python train.py --vocab_size=1658 --norm_eps=1e-06 --qk_norm=false --bias="none" --init="normal" --init_std_down=0.00708 --beta1=0.9 --weight_decay=0.2 --schedule="wsd" --decay_shape="exp" --final_lr_fraction=0.0 --doc_mask=false --max_steps=4947
Each number is 500 + 25 x the weight over its row's rms, rounded and kept within 0 to 999. Layers, rows and columns count from 0. Numbers have three digits each. The size before them is the row's rms in percent of the matrix's.

# gate: layer 4 MLP gate, 192x64, rms 0.111, rows 104-170, columns 0-63
# up: layer 4 MLP up, 192x64, rms 0.11, rows 104-170, columns 0-63
# down: layer 4 MLP down (transposed), 192x64, rms 0.0929, rows 104-169, columns 0-63
gate104 102:507486505533492479480460468477527511484518516545511541446516507485512500451503477538503515540482476530495505498475517525495482527505557443486519500507523461493484494458528482476513500476488469
up104 104:478482499507518523500475493529522522467518453475490514451512481501544512508493528478516530536483552560525528500443504493529504502488523501531485489499488490493442504490471522497526507540520488
down104 101:458484493446484531520508517532472536539496461484449466550533484534488508533489506454476497507483516517473504534480482478485520482473503525516505497505471497509496517552512486521476532527507489
gate105 101:551464493468462510526464476509486495518534511518452483487477524514480495471497492461503513493511503476431483521456498510496490489527485498525481497546491491467493530512515542506451484534475513
up105 099:534472475469453489485499527499500445501488496492502505487499489481484507509484507487515484455487502447517512509527469479488472488492482487505516551530452538513484505506570506482487491536459544
down105 100:458492539513539478494493496459520538539508482523525514484513471511507522524526522490487514510509482500522480472550531477506512563489544506469513519474506513537525474493487489475536522460535519
gate106 104:532507491476474570517527480467552480514536543516458510544488519473474519490490473529485516505490498475506501479468507482481494497509500518513488548481489456535487448511506470518489473482503506
up106 102:532505482522504525477463487480487491515478501499470524506517454489486510513500501531537499509534510485491535482516515507511506461535530554458522532464538529468472493452510521486507535440502492
down106 104:503509511514523492464509512542488508501503486491542502532494473516509493469542472449504506518500485542514505522488455527494513573502469486511506460538521520474538558526475490479522512513513488
gate107 102:491529490509484524522538546477512475504512501495528541495523498504502502500535498543503494456502527490516507514524506509535520470482454493457494472509570494520546552497489492482469537463482490
up107 088:501511502472514468499485530480498517473510516521501520494484432490541518486464515448473532474481498543496531455491498503464521494511500509501517516502491570503498523520495534508540514520537540
down107 084:476446472502477532478479506508529495532464479483477468513492525516473466485486488522537470490500475472485505515538511510497430513506515481511541508514489478514508493489485494470540434505498461
gate108 096:491507521488520463484481468479495483504492474480480475445549494539499521496529485531489503489488489469453427506473507532497542519471488488518504490458501502491518484533508501481511520551459488
up108 093:530517509516534496527497479505490519484514511461427535454506519516478491495470558516508484473508531516465533449485515509514519471471536511520523493502502526488524533486492500505487531522453506
down108 096:514541473496548517535480533494502493490537506471546536522474511481496495521507506452543483489522506516554503534471509512442496492531501503502476482489502494515496486479474538510464499532548484
gate109 106:515516502488529494480523505499471491506495499509457486476544503450486515425468491493473485479519465516460493505545516509489458530484518500546479485455493497492498544509485458491494460518504478
up109 115:507466518523475494522464491502527481500510485545495561504467527485486513512527479513547491527470533506545474491505472474501534517526485463479494554487540509493468495500509507492471504463475547
down109 110:533512475509461476514484493510555452505466522539462552495534506484495508482504489514528509508514473495502534529523485509508516526487475478484495550530530469462506470497508471462489485544527516
gate110 128:532500494522464510450479517501535521505520548520487488489500518506505513470541485569462512490492498551485466522456489491493526496518520514513511509477516465441513518491478467507462494494504531
up110 107:450512500510514496474530481431501478507485522523499548496514511507539449527480499469496480509513529482531526504534509467478494498459494506526478511497497485557533488510500471523547508461502518
down110 106:531462494522502526497513501486529555504502468517507516518524534503484504485511554469462472491461491529532463471464504476474535519509509452513502462482507492427467504515485500483506499494499494
gate111 093:514504492510494470509499505527518531495514504498563515509446459488551506519469497466444485483515468511518509508512505530492469481485545512516485446497538487510539528515474518472525474481530511
up111 091:498530469501462515495468541501503482525540487518502501433518532483488498463519515489542497444503492464517517503564511463509522509491490536531482512498494540475477471516469514482497510506529504
down111 093:505447503494533466515495453509481507485513515541474498567464516512536528509522497512462489552504513501479524498491528525486459488515499458476513512479482453515514521530507506494521492485507550
gate112 088:501498496489507513503500504479521485530490527466517489467474492497487476494466509501461487470451493519459533491500437535512493537496515519510586463528498508489491472484467498493548514532491502
up112 090:494531481482463510473525466457488455475516494467526510490539495490496485513497477512482502533462497465530488509533514510527458484487503465455494513519498508471485491457489530501516517429531473
down112 090:489470526510528487537459533500477531482504504521457492526475491503482514450502473517486505492548487545455549493482450507488534538489484486509480506517505495558503514487518503494508501540465508
gate113 108:506509494492515518552471491510522508552495510517469463488547497502491522465528515522479483493445502509502454522495519490496548530490493455513467502478523479538533467546473493471494468505494481
up113 102:483494496509500520485486504522485530518532485539516542511471525503514444512492501514483494483526495491532508483468487488505514531489525473437504531518547474529524511491485485507528469460425472
down113 097:457460476511552521536505478505479488498510520507487511503515510489478534451502495492540533495521514497527454510479500496530529520521480470512478484507526536522475444504453524471464502483465478
gate114 105:537486518489509498512490512545495482479536514525466488488526554532442479430507535490489503460525485508459479479480485475483465516494515488500495510521505491475505514563477513491508482489490470
up114 116:492510507526518480492477505492449511485517523503483493535496532504479471482477538511552537497536505522466474461477506479477518528503503500483495476545479561522523459545503489499489507540461481
down114 119:468541498518509501475489471487492483522485500481484487507492461523518485511536463538554533474543517487482471443501492475526520518510506540501509473529483552523495453526533519500472513526496499
gate115 111:515478527480513497474512464462468437443475521524528510515503485489501531470500450482491556562481511492507499460486503477446487488518504500480473508495507499486492491493495521532489468478497507
up115 105:524478525481462481470521457514528445487504480469503475487501512498518471496501554516486498475469509486541536508485505476449523499516507524509474501524514499512543495519518464473517467524508439
down115 104:515498496469505520457493488486503435465493486503512504499542499491552519479489431498498505497491520488564522428481510460472469519487496508496480502492526490500491502493512549514475502501485515
gate116 087:450496471515467441479500511497491472490483480482517489464484523466476521479513503530529488509491531529562519500493530510510489525448470504458525507491494509514516501481481528540518533522453487
up116 083:488510511538514522530538495535477513532461489509509518477486482486500495573467462487466488465489515471474485492471469510542533528473533495489529492464489467503490540501529492488522507481536488
down116 088:501482510443536488505469519468514472463516524505483492541493499532533504459489523516507493586510475499519534501500514506443520510508523494502466471546484529495485489498482483511473510502469493
gate117 089:498513451523553459478539500469521527482492490538523499504510548492545467520475478487535482459475542495492459463472486500521472477528466501509481488517501509496527476474479523475505511509503483
up117 089:494490516573495481488485515519479497490450484486522488471509502567498516543476505498542542511474471504529516495479521499486510488474499498528496452494515490498510531504476526449530488533513457
down117 088:508494468415475512502512449468523454530543482482500515502474501477477501493511507484491478486515539511483461501516482520491437514488475502470494527525488519510471468493507475502467487466497503
gate118 097:465484497565501474482490501533501474550539532525472560502470493513493462506482511473480504486473472512460498503494558503513508499499489471496508512504510517523486469534479485465534477464487479
up118 091:492438548494461560505475508471494429469487511494474489503490497498502508493512517493507534496494526508502478514506490471514446519514482522492496505553534540507485538485516505486518505533464488
down118 094:534485463506518483464484498527459515557493485527491522487490500486504475479480503495530478467495460481480544513464512532513546486513486470518471495489479499491488427536482479502500506488551514
gate119 085:444467479523495477465488471477522481475494458513485506498510521520476535485507513491487500511495531473478487503514484470531478508468476512513527463481535535538547523482465538446522513496529480
up119 090:485480524470508500508501519482471533481502456549485480512532520460555493474511543493476499484461476511456483495502524471476518508535498511486544469488525520471468521503500497502474474526526450
down119 083:482460494515497471478510471485528452494496462487488513490514497531449500488488490497512482520517520457500548489517495522537490480488475491497555506497530502518557498465473550447534492476507490
gate120 091:504485462477452527514491478501502470545491485466484506463553483488476503535523484535498518506516522536490478507566516507507501509505496525554504493470510551495487483465482513481463461520495502
up120 108:426545502505508508506520485488566515471529484489502506484474484560514509509501539544502494495505527497494506482559439516516524511511493504495453497502495479476495480490489501509493524473510527
down120 106:492482516525507493485518468524459524510474524492509488510462511490522533467508524465503474509467504481520496463453468523469524499480471439507508524531481455524522533544499495537520510489525536
gate121 110:518546514532499479534495471509500469504509497496536544498485521543526490492511485501503487477470523574488459465525526441513484497504484514510504520524535532472494484476536486509495497538492466
up121 105:476542513542502502523480529496533549474494531471499481512523483507515483516482529480454502497531534495486521495516534490531474455485496485472526547517538481471519512496508466554495493494527540
down121 111:512474505496468515474452509482475522496464535520477486521518520451487482510493511517488499482489480462531516470496471520491551543524460500502440491474461489524523513539489493452507490517472506
gate122 099:503449451467481460466508475484485507481511549510521546505540511528473485534470515530513482462511527488503507528524512501502530502497501537493490453527533532468499528494532500513512488516543502
up122 095:529460490483520456486511505468542469532455532488510486476520505497502457509508504496515408513515482504522541510491544503485500541462479497514492507528520511513516504474505532483509492531492481
down122 090:502548476466475540534492510558463517478546486482497541497488488492485463478476494512468534474477514503476491491514464477507454501535524500470487509499482489473510494531527473493536469517540514
gate123 087:491554447503466490488488485503493456510475510494517504479457486509500522499484511483516517551501512470501513476530549480531477536525532524473509526499499508540466506562530472503502473512488468
up123 092:534447486522476518501503475512451508494529482525502523511482489455515492510528447514499479524505514491498499477518490516465511458505548490482455500520516500481508563515506522535472462475519539
down123 091:502523481486494506463518496504508497507446477517517508481473477516489495495484503482500510545485494475494510447557563489508467553517495551513534529517516494542485524537522515487529476508531490
gate124 094:484507514481510530522505447509506509529528479485470479519476542495481523505518495497547528535479483555556514529476510491513518503523500444528510512516512509532492468456512519511483478499550480
up124 088:492514501507518493519507473467539535455538454455494453529467495483498497496468475497537500445471503521537511487503479479525513497508469499498511459499477513460529490504483514448532497511514528
down124 094:529480503533520511485522516474537487471486503491533493485515454482544506508474496488465470467502524496471453474479482490467520496508480534458501479462459505451497501538469466506509456495468509
gate125 087:529492522478502513512442485508522468520465522520519496505491462472469479494528501487505515472510491452494518497486493444463465487516498488498531477540522545485468471469540508473526490505512551
up125 088:490483525499467491496464506540489498492494524523482508449470479442481515494516492499502544506519520471498530500518493500447439529505492514465459522513490503497488424518534505521505473504496503
down125 090:531517500488503472499487507476481499518473483481505506514505495503492468482502544501503457501530507539487530523483501465496551489512511443532558497500466505486471535493490494516520582524526534
gate126 094:527468479495471514511530537503494529535506532504538532504506515457511534507495508502487519473444510503509484467555456508501506485544498478485538486524479476492529537474497509569498509508515495
up126 094:552486491504495533502528486524486550479541524514524511496419519499489487511509476482478472473497525479512499503505486508468502504528508492525510496534509475513511510487436553513466471464487480
down126 094:492541503498494487493507517462533507484462454504492486502531522491560509521437516516495545506472478506490467508504505527512513479497498483472497512476432498461509503499547454515495537515514486
gate127 102:503506512520481493454492490475482517522504504497516498479509512530520513519508536532444525462520497487503517510509527458532509509483519568532513481529560513516509543492520534464533518536517514
up127 090:460501498553498550455511478500446465501488550505498485477494483478497461474490476491528470464543478495516519513496518518465507491498521493491471489501468540499508454513518516478499537496511543
down127 088:538492509467531446512495512533529542515453498501482507500504516475486535530510490482507542526484529490499477495493457491485559521510488479496490530503505459499472536505513444531526476486503462
gate128 112:522515469503482517505496502502519472506517501477528466532520564510492515510477499514505549488468464536461498527519512446486499514499522459489490537508479511518549484531506493556505459525526511
up128 107:464547489505506475458508477488469490536574482508516473495554526435474519485517483489482479527484491502486486476489518529527480507481503497478550508532529479510515521501488477467495517501503489
down128 104:501530495530493495463494488492505526506493545467557506503485505508513547546479495469538520458460483523494474532475508445464493521496530521507485541507474502496466518515473533542489506501513507
gate129 101:492520492474516552493540521494497477452529498512499464504576524499490487549538498495460518533454509510489507510525499487466519472529507501499518519500537523529527520537495500538476516500511516
up129 103:510524498497521545489542493493488505472517459448510522519507523472488535549515518498477499483467485457495553494509494508489498508497502539518531494513505570490546540504531501533522530510515500
down129 103:536512504534513505488505471513538498521404499489491513529476489479513488479477555498511460528554515485500549510488506512518499549466501485503497511454497482510482502476510517490486490489529497
gate130 098:533526498481545497491483528499533506471512481525517477465490473468520486471568518491524521562517530521517498497503512485511478459509514483477489510527488512468473481509488449470520506497444502
up130 089:496537505493490493562471517514496533489509464467485514527484483474503480562463493531503496492477468494523499484507475537469485531541509503526543519519521481538498506500561470481505515520497529
down130 089:519504502505451529467458463514506514519521513471494514502503564539497528462486516510502498495491485515471469512455514492510531465492528500515488476481453481496554518509492470537506470498551481
gate131 102:522497545498493493469477494523503503492495494481474488467505485498506499477514519502474495580526469527493502539511494508492512508479494510519490563461523496512535516485483445486482516480420489
up131 111:479510516499500531506478502532497491504447509519452489483531498479534500482491529543534492527499512541507529473546479545504570480495514514466497533524526504498508519453482508473479513503474475
down131 106:493505496504463478547463517479489441511477528535506497523522504468519544486511485533517448468496509522489489495543505522489508475532530521493504514539488498464519518526502522500524519568515499
gate132 097:536493517504484460496506541462513462505516494548477487494531541489494486492540492480461512475509524516481523472463463531517496524492485523517524506514471475528534488486556483451501469520488524
up132 095:488498446518522469476475491488509536503471502569508518506476477512471493506528532535535483492485528491460497499471516449534506509485530476479482520496502483451456495550487504523514504489510474
down132 099:541479519490509530486511487497520506507495492470489499495520514479470479474469500489502535527522479503518507502515425557488544495542466513504462482526464483499543546479499504464481502462503529
gate133 099:500500512555516531532494528495491530475518497495516488498459536510485548481511492478528523528478460505474483502468509514503478505532506476520495513527571569480484484507476487530517525528485478
up133 101:442528509481530516537514543493522478492454499458561521494516484493473494496510527503461504512492448488498504527530478488499480516482492487531515530534488528530494527483495465497509466468459500
down133 096:534480492500463490513472482491485536539534531476491500494504521473512497510498482523543494490507567565512499510497523485472538458464483494453487463485467492521485484521470524501493492465518487
gate134 102:508466536512521545556522481536509488508477467529518451495498488518507465506509499539463515495505461509500510486488440462496526487523517523502511465508497485488501491496538492454497484554502467
up134 093:457514522498475494514477514475556479509512521466482503511492518528511502486510458478485483468492481509514493533515509492524494501404526477482510557492494471494468461475496529476483526475496499
down134 093:497533487558486491517515476492490499524518479520489461497505516489453520522496498493494492540535525501441529498468528496512515506558534535507507498530489570507499546504537503500530484491508489
gate135 100:487503517524479513483503519533527519529471488501424486521487498506528471508532504509514479522525453488499530479524572496495492532497494506451522515556458490528517492463492520484493516504514503
up135 094:520476463553482489508516526503528490505504517486515508476555546501512471529508503484523428507522488524504548533452502501528478494535494525507477501487462505488525512510476503554474495493478510
down135 098:491536484463511520479498491499498486506547515556479500538493464484508536489483468509456533512504471488498430464533467495506523509475524478488531505507536505493491479490527469464512508523543495
gate136 109:521492514475486474481500471484527461508522545518488492473513491494465493504537518540480517530481526504483513509545467526461530480487523493453516501485525480479525501477530454508514492485575515
up136 110:499472474513514531508479506507527521499482528530540492507447512458501492475430476487554480489481466480487526509496467520500488476522471475524450512495509460521499501492476512494485502552477525
down136 114:547513469471492485485475491507485466498514532468456529495514485451488443486509439507508504542545495492530510515533474523519502521478484516486496521506513500526518514471465505478529450490490481
gate137 098:516479513505529515492541514491489501537509517519493476504445509498505435513459524513481506449487500557485490472511545525503509513542470525508509506468516474504506458503545513503505450477510507
up137 101:494467427508496475486546499506526531474459452481462455484496492487522492483480546513524505508555473507552499493514511564485497504500476518514510508469509497479473508489490502497510525503502505
down137 110:469512492518451484473486510478464524475490526523508499493517464478481556494496471509517493552523506459524509539512471504481492514479547478513463510513515532464507536505487484485493466532487445
gate138 087:496511482510470488521493539497502476517442483503523436515471476506516479512476493526479538469548547493514490447511530498512465498493524513520473544530490498505539514474500527501536476504483514
up138 092:531503532473476477521488500541473522524519486493508495517466525480527469526491493486485505501513553541523452485528478479488468574523498498529471495502467499501510480482501517512463452476521527
down138 089:480500512508490465478514556488506501496454503490484469517524466541508488535501510522485490492495520446500520476490523565509477457494534526469513544486531480505480531463534512491497521518467522
gate139 111:498503555492519428474537499488504514510522525519487463502457517513476532454488495486523483546549490488494470510489448514476498497497475497487499541471487475520502512515504483539534466518498497
up139 113:529501523526502479461487494490541482456490508545498488471495469554516502496503511553469523485513542487475493499474490506498536525486477526486457491479520541503487502506488533529479520510554455
down139 123:491474496531518519518491503531485502461513485577530463474515446493507509512511490512523545552536510497500505481480494508530510524465483484460514522531535502504530471470501461504478483515529498
gate140 105:519535513505464512434528461497477492535475497486500496474519518485503454535510497508519512524537508544489544503471528506500527483505505488501519504462502463460522514540523469473499462470467491
up140 110:476485499481489469501498529472488476511475506504515526524505507432515527533459540454517482535489508476509513503522510478502503427493506537502481509557531484522470501539495492542511484502514490
down140 112:516491437487451460500543474490531469501493497533501478552498473496512547500461471487497512491500522556494489524497501493485543491493514520501510504532526531503493499504499479571532509505507501
gate141 096:491488514490476490490491481464494495499505494479458500476465479512471523520458500502490456525463459545478498512544448485516493485512477499521506480468492530470470534521558484489529443515497499
up141 099:491496497478502494516509518494441547532524530524493513484477500492487530496477443512492453470494502499474523462534527481428491527505512509502496500493488500511478482528473521560514503504478456
down141 100:474509480495501463534471514469498481466516500463481503498460486514480511528478505472493495522526471528502461515515470474519486463547509552494542498498510520477470498461530517475500428511508517
gate142 098:531520521525496448501533495532498505503481488495494496494455533521500526488492469505453541490433519494515462539512453485484457514474505480514541498475500518495496475511471530484503530502503453
up142 104:531471507469494507511496478482473539459488485486494492478472552510505494500507477523478536464520507475491537488499489438497500506450498486515494551474513539528507485554481518542545506491488489
down142 088:464474453479480497490465492494482436506476531495487507497544501536475470533509540530515471508527463492535562481494510539498472490503533495485494496515530515485503500470480532485518485472528511
gate143 102:500515501516510469488535470516474509488471539505521551506511532488467496495538530518556519527534501513506454521506545536483531472513495514524506485494504506499521516480523497567461499516464479
up143 099:486479502495507534508503539506462502517502459496501525504458454510467449531492522491468453538529497537519477492497489529530476528493510483524509547525499478482471501498463463473546485482483499
down143 102:535480476495495516477554479524498493461499488453534525470502533486495499491458509491508551537501509502491455516497489502481481538535485459486525476528527507499529481487490494502517469458560488
gate144 101:492483513528502519479527470541513476486475457462522498533486495546490467490498505549532500481467456544530492507509515512494470476498439510509531497490477490515537542542533518493502493478495497
up144 092:524450524517519492526535486506525504513524520505487460494564489516527529510510521477479504458536457478463538502508495517537510513485531503461496550543518496482499488466488494481503454492487499
down144 092:508543509510488507461442537512516539529501511502524506499424484509485475459503510494527488523491537497519504513492514501492508470526485511544490461481512525501512499539511510529436538512504522
gate145 101:532524528487488507506522504462545520496483489509494518437557468497485440474513498546486516496540486503533534523536518526478456475500538511508512521510495479497496499498536477530507486489520485
up145 101:485484480469510500458504507506499511527465442516531542510507505470536480494504511489496531532509564516522514525472531494500517471505505493470534524531504435461487475509520486530498505494540524
down145 105:504512528499452503504501498507497491482522512514495450544485500557496476486484483494568526472500533479512508482462504472539473519506499477517451469478502523519535481545503508518498483510450527
gate146 099:452474480526498506468518512460447485496488516507528550510486501508470525532482449537483508462485526544489515529471462517512506482487502522498506484493535527503500488509476459522453475526520504
up146 099:510475486487482495493539510547495476488490537502477495498491548500448466530490476492530531503505496455504531467531494527514517523470474546443524505479501530476511519494471469479509478465469513
down146 086:505549546490508501509513509485515537505504508548501500482502498480499551526493467497465523498482513494509456513445484489486539518537526529530435478470468481495475501508532509514512519542524493
gate147 100:488538492535503490527478492499479501453527493517476520525527532510482501538525503529470527500468483506506472475551490498478503523508522482502478485484476552519533510475555535556527491470482521
up147 090:505487518504496466525513499459486522520536524491495515479508508561490488483536488483526502462463550502464488521531501515520509541468515478490516506521501467474454503522472489475569510493509464
down147 097:474508507486520469508490475530483485496480520514482486546518512450506523510486509525496506545532490519542566480466488523540509532499522530520546493499496521487527486472489520512439502516528533
gate148 102:468490494486534487493512500481580530516495473487457451533500538509472500479492491497523509522502501501522506528501525531460497512536475452482465509497461482472502517515540513514464481483522526
up148 095:519494488456509470524519485472505496493496473473507490499500500465497485468499510510522480520475463492499439564511567508522520466472493540483485454518526500525496514446494491515499468528481503
down148 101:516522518503530529488481489514471507518501507549506511503489496530504515556527501520479521507537504476534532445507464492461526475514525466550507511508458496497516482513517509485546505504567489
gate149 104:497542504533497480495536510526502520525491495498515470461510522533496479459543474513477503522555524527498525555478542513499494509507506536529498493512523474494482496522526467527487451486494444
up149 119:530514477500536502460506514499493492502509456529494520535456486465513478524481488464502446522473480443501493478497479458507506465491502482482541516531502506520531470521532491496481469500442509
down149 121:494518495542493524494524480532507505516536473515541478510450508483509458458504457509534465515527487496478527510490515488491444500517473536541518466526505485502522468535556505509476517511485496
gate150 112:487537522462466476481517499552482423532512496506500487488516527497486522499472492517510482505533467541523460506527493541474530543494459504492496499509529518489477530528464529506480499494482517
up150 104:537527481469499503509485506476476476484551484527521489504506513523519491565520456482462523554465470467475444478482536530505483489486479516475501514483524528520501514520514473489525510523509510
down150 107:515498505466501504519529501514513518489469457534467521428495452502500469473487518491486491501539440470525499516477474479517476493483492469474491497536492523492497505489515553513482455473518530
gate151 103:538444490491475469516465433516491465453503536480465498478513485498493505464522528493503510501542465514517445483510490484512515517503483517510510521513562518484513502510504492483507479509548498
up151 099:491478538490467555501490466560522494543463500485472519481487505506516494447472502518483500495451493492503492500487533475512513546508509499555502506492469511484527493541480526457506493495476533
down151 101:496530468483503535491489555509467546477474540504542485511499486494472493494483470451509520508505488514472492517536499512489522476473558527563506491494490491470482534499507534532525499501516534
gate152 100:509476469522486471479527527486503471513517511536520498502439483483448507488513500568473535477474474490477491462512480467462495480473539479535519534484469508511495494511514515510517484483475468
up152 094:462529488529480494524475502501476552527512464490493507508422509509493436492514496518493533504518505480465536494464485463487499500441551498495507492494498507480498506511518503478507513547476482
down152 091:495480488482515501509474472496465510509501533470448525517577526563508527524501518491521472524499520486543486529484488538527487537517503507469481489516511474483505471453488462476491499492500509
gate153 126:513471519516513463503517512473431485515497500505513482535519503482531481488525463478515515511507491525506463488467511496487465474515508497488507558491538512489530527525528504554484430474476501
up153 112:553477484512466483514472537482494485530509475452530493522505508502532497523495494486478499487507544510476523520519485514530534505446500492483468499524540482506505499470515538519483498497418480
down153 117:489486497495483559451503519493559482461488464470473545464514496534484513532481527535496511523505505490515501487526508532472519509512483491489524478485489467550510505461489508446498498516534502
gate154 107:466511536529461493466505531502504521518489528519461476509511484469473547470477498518507463540484497491504496463472477535497515506524507441512516486508502524526496517521536491441480471541508524
up154 099:499527529470484509471498507446505509497475501518506521523512500482542487538536531508513490497497505485568521505462487484463471496499519517468521503515512460505504456520549454490499505484564509
down154 106:485464503517528507577490507489509482526525522473516526505537553471551497475466465493469536501522479495488502514523488516505525467494497484532532496488519559492502513487476459511499477499481519
gate155 096:550530535492524492517503498533539516488521527544484507492506530465505496486472501486529499520469514536491513539538512455503524508504506468491524541506507550491472512504433483502508470466471502
up155 083:518489504538536477505496520536540539476502474486473531500509517505533491512455462484540501480497506506516552504489505458537505473481472492507500502456496521513495521513503482498513505512455581
down155 097:500509478503485525461500488504468517478495453466491475481512495529509546475491484530490526460540472494517505482480510496520473498487445578507457481472469503508516509494525514529532500510493542
gate156 098:451498489490513470445469475496517518474496511531514472498517485532498487576501472517494477508543476508515505493464532480488464502459513483461480512515501497551466532475504487538515480512486505
up156 096:508521500522485472466489500439482514485496483543490443498514472511487448526471529520542475506475512507501505496473510521468485493522510459466483540459510496525537504516558521515509518482508510
down156 095:497454459481497505530530535543521489510503521454493523501478489457495532460501457487500471468529486507487475505530499487522490471477496529504495483493505501477492518548464458480487512463470449
gate157 097:494474551465524469497564555498483522492491489499510493509498501492508514499503485479466464495523511503471466495466485509484475501429504448519520486543477481494487506491540525504494463473472512
up157 107:488524516508497503463487448546442479511554522532485511498524502484475499509527489486500469527535512514453496497528524501498504459518508525508530500478533532492473492520490513542462489499555521
down157 102:507474512450500502519562538498489558516462482487501494519497478495532519536461516461457482461530502526463481526459517485496488516449516464516532482478496472506486515489502495504490492490490506
gate158 101:538509526507501460459494491468535524522511517504470484529511545493483550491463512465489483497488484534486483570470510477456474513541490511511543508495520490487523497514494450518499480512477490
up158 120:517510494455469534537510493517460491475530518496530513475504483517500456484529490533545513504491517520486491457502511521502501497489524504555451522515454536522467514494493528497461466462522519
down158 121:548505541494498465506498501482502505508484536479449490480515521491488541503476545491503522500463486530497488534509553496467481514521504489520527505501526484507542513530499431497456472494471533
gate159 100:498471504471501492506499520452486470499510464489530503546455507486507522533537454508488529542465539513484471480484482519436512493504472501479494533484498503465488504503501497485503514569527506
up159 090:488491538555523511493517490506502479492475475470509492511474529496499537506487534502453498473531512526461498526522494535511498504496460482534473571492460454497485535507513502465480537508517515
down159 092:540535462458454494545506516517481512522508511508518488478488466507490445520522474525522505533481516529507521497484508497485516471520510482539513480517542542527559525485472511504468498519497468
gate160 093:505451536512483486481464501484512505483507456515540487534465472475514506493503492527544479531505476468481473517490532496466482571534477469460536489486508531492531526478516494491524518487498492
up160 096:520493495515503532488475515538476523530511481506476514501515496436543525516509494435508486552533506520476465468497508506536481487491482540518507497489509536474552545519529509473506483502485484
down160 105:528501481499531505500563477481500488536547502484514468495460561486508447465506507490514503474527520525513493459485485530481487488464534510497520491517454464530478449490495498509514481493501494
gate161 108:540517496507501533459492503509436481495544494458443525475496522474522537493496490480487472520461471514518497493526495500510469528526519530526485520506524494502524503472485520475503452521551504
up161 108:498493524467456501479491491493522513520540556507500500536529498513516508472545483518475477520480479533474478497482501511512511455476536489497546474528504486501474535478490450492538491447496466
down161 102:479485525522504494533473484474458505495495507492484535489479476498513498498553490498581487519460444557500534488526507505514508493485505491515504484512500549492483517501534484499522528501529448
gate162 103:479445494561499455434519519494474488498489515534495474538516477471509509512503523478485533535538518477498547511485530490501497480514510515471487465486504501478472507544498506527497483484460495
up162 098:464481486540517487516472538534516465479498533520509495501530472496494544484538531494485514538491500498469491524507537445475486480506515481508534532516494451498437498507551502508491476517487501
down162 097:531496489498514493482512487459452514467480502510473477494489500490556457544492470552547522502505514504537505485513491510540524497520517476479473462496499489476525504521447503475494532497506552
gate163 122:521515489491539511491512471512440451478534522570509526494518506510503515509523469511506552509501501473459512477509514522508516523487490511517499495534557482452504498471521478542502472518500488
up163 113:531490506525498544490476526456509492514522460516508504471508503465467502489576497470519492556455511491496504466544493519486494504502503515510511480514543490555492522528503503541532496488491482
down163 115:459508459494553466514527521511462501524463527547530495513487509518468519506487441495502502526500471489509494491507500481515502468515521498513539475508526441507504476520518534537541498478528521
gate164 090:535521465507491493502531456480511505499530513478498519440499502489479483488494490462543527463480487527492485501527515541528469567478531474483498530507484532502525503511461506540531524488509473
up164 088:493489514472537530486457513491510455544485476512466520508496456465522486513510530482472506505519476480563533508538493525492541462519481508529483543498532471488503510513489486495491511542532517
down164 084:499510439516482509470524493531527537484539549463515497486484542533477486467508530512524511518492527513455483525479504482516518498478485508498523474511471532522502502500531480543482505459493448
gate165 096:502526517479502493524508475473495494519550557515506521480543508477513489504486545506481495532512504517511500521461525481517501505512527501493497541499514455464513548518573452504506507534507534
up165 105:521506536493500518495488539490528476474511514497470455485511511456543487504490491509476459506497503504453487478520505509477479527537497488505495441524527465486487434455503512526502488501443506
down165 104:498505508485486497539497494462501480530526543547486505471520496502529480483497510538521521536517524522497494450435563497522483521520529504502483505482515484495490485479553506493524513484502556
gate166 092:484556483513455546495488491504507506480456494499465494536488461522507493497534500478492453525502497524496481501533501553514443514512495472525525464526477515457495516496494487489478536541489517
up166 092:483510504493504465472496482450479523497491523493476505525513508523484513475503514501504519522560524454562518530561494476505573507506513494534497555494509521499515483493533492501508506523514517
down166 094:494489491509512552516535505548519486492489444513489470457500489518514487527534490502517494487487482524475489542436503528498488466485485518471517443510458482494523502486458491499468505486484539
gate167 097:469501465512497506501520509508489470459475471491535505487471493496453549489475471497518463535450506452482476495506473500509465511532478479465506508467504517523504477473496497462510496503439459
up167 093:485483479487515505508524548499517477487492505509508508512509533528540473528549517517512473476498474480502487510468431520459549462503532531536489499508498493449542498508469510501514514455503491
down167 098:545491486527497507514486488504467513493494496483475475506482498464490523520496524445507528473529500491489529466532540465545478518492491500457460497547493497506481524493541444504487473536520461
gate168 100:511489509531464553520451509540492488524494476469474480463500508489510490502528512505518487503518467498496512515515508442531518501535530527516477485553517484492500483484526540432501530473485497
up168 098:499520542508520489537482462529495492496486468491483439490466478491585480489469517526519525541532484514548478481520508491516519502505492502536500485488507542482497502465484509487486487523487466
down168 100:501523434489455482508528523502524503497469498494480520526516495482455508493471520460490552457474486527488540514491518474541434495510541530494530492502518522503490494511503531499475474502505507
gate169 097:528485506501550488435485514518454504468498460499499494484536470478516514464502499501495453511504499509492517541565520495484504497488510528482528481481505515487482492493577515459517482492501486
up169 104:526497500517492499480429527504527502494509488485512469510508473485502484504510562462487480468439522491482513520525452476523468503479504501522550477492491478541468479470489487494537492500524473
down169 098:485505533509489555493502471444530463542497499484496498520458479500479483519486512527500549516535486489509489472441522530532465510504488493526495495471478498510498475515453487535505553512501498
gate170 102:453445539504502526490493525534493466457517514505475480466521497542478500479491494527518508483493552511541536527488498491499513515502498493505481468447498475479496542540490504450491483467498508
up170 105:484479491536490501507470493519540503502443442477505471492511496506467564502505504477483480483527530466532533518481471486508494504528514519511520488499520553512463492520455511445495496481482510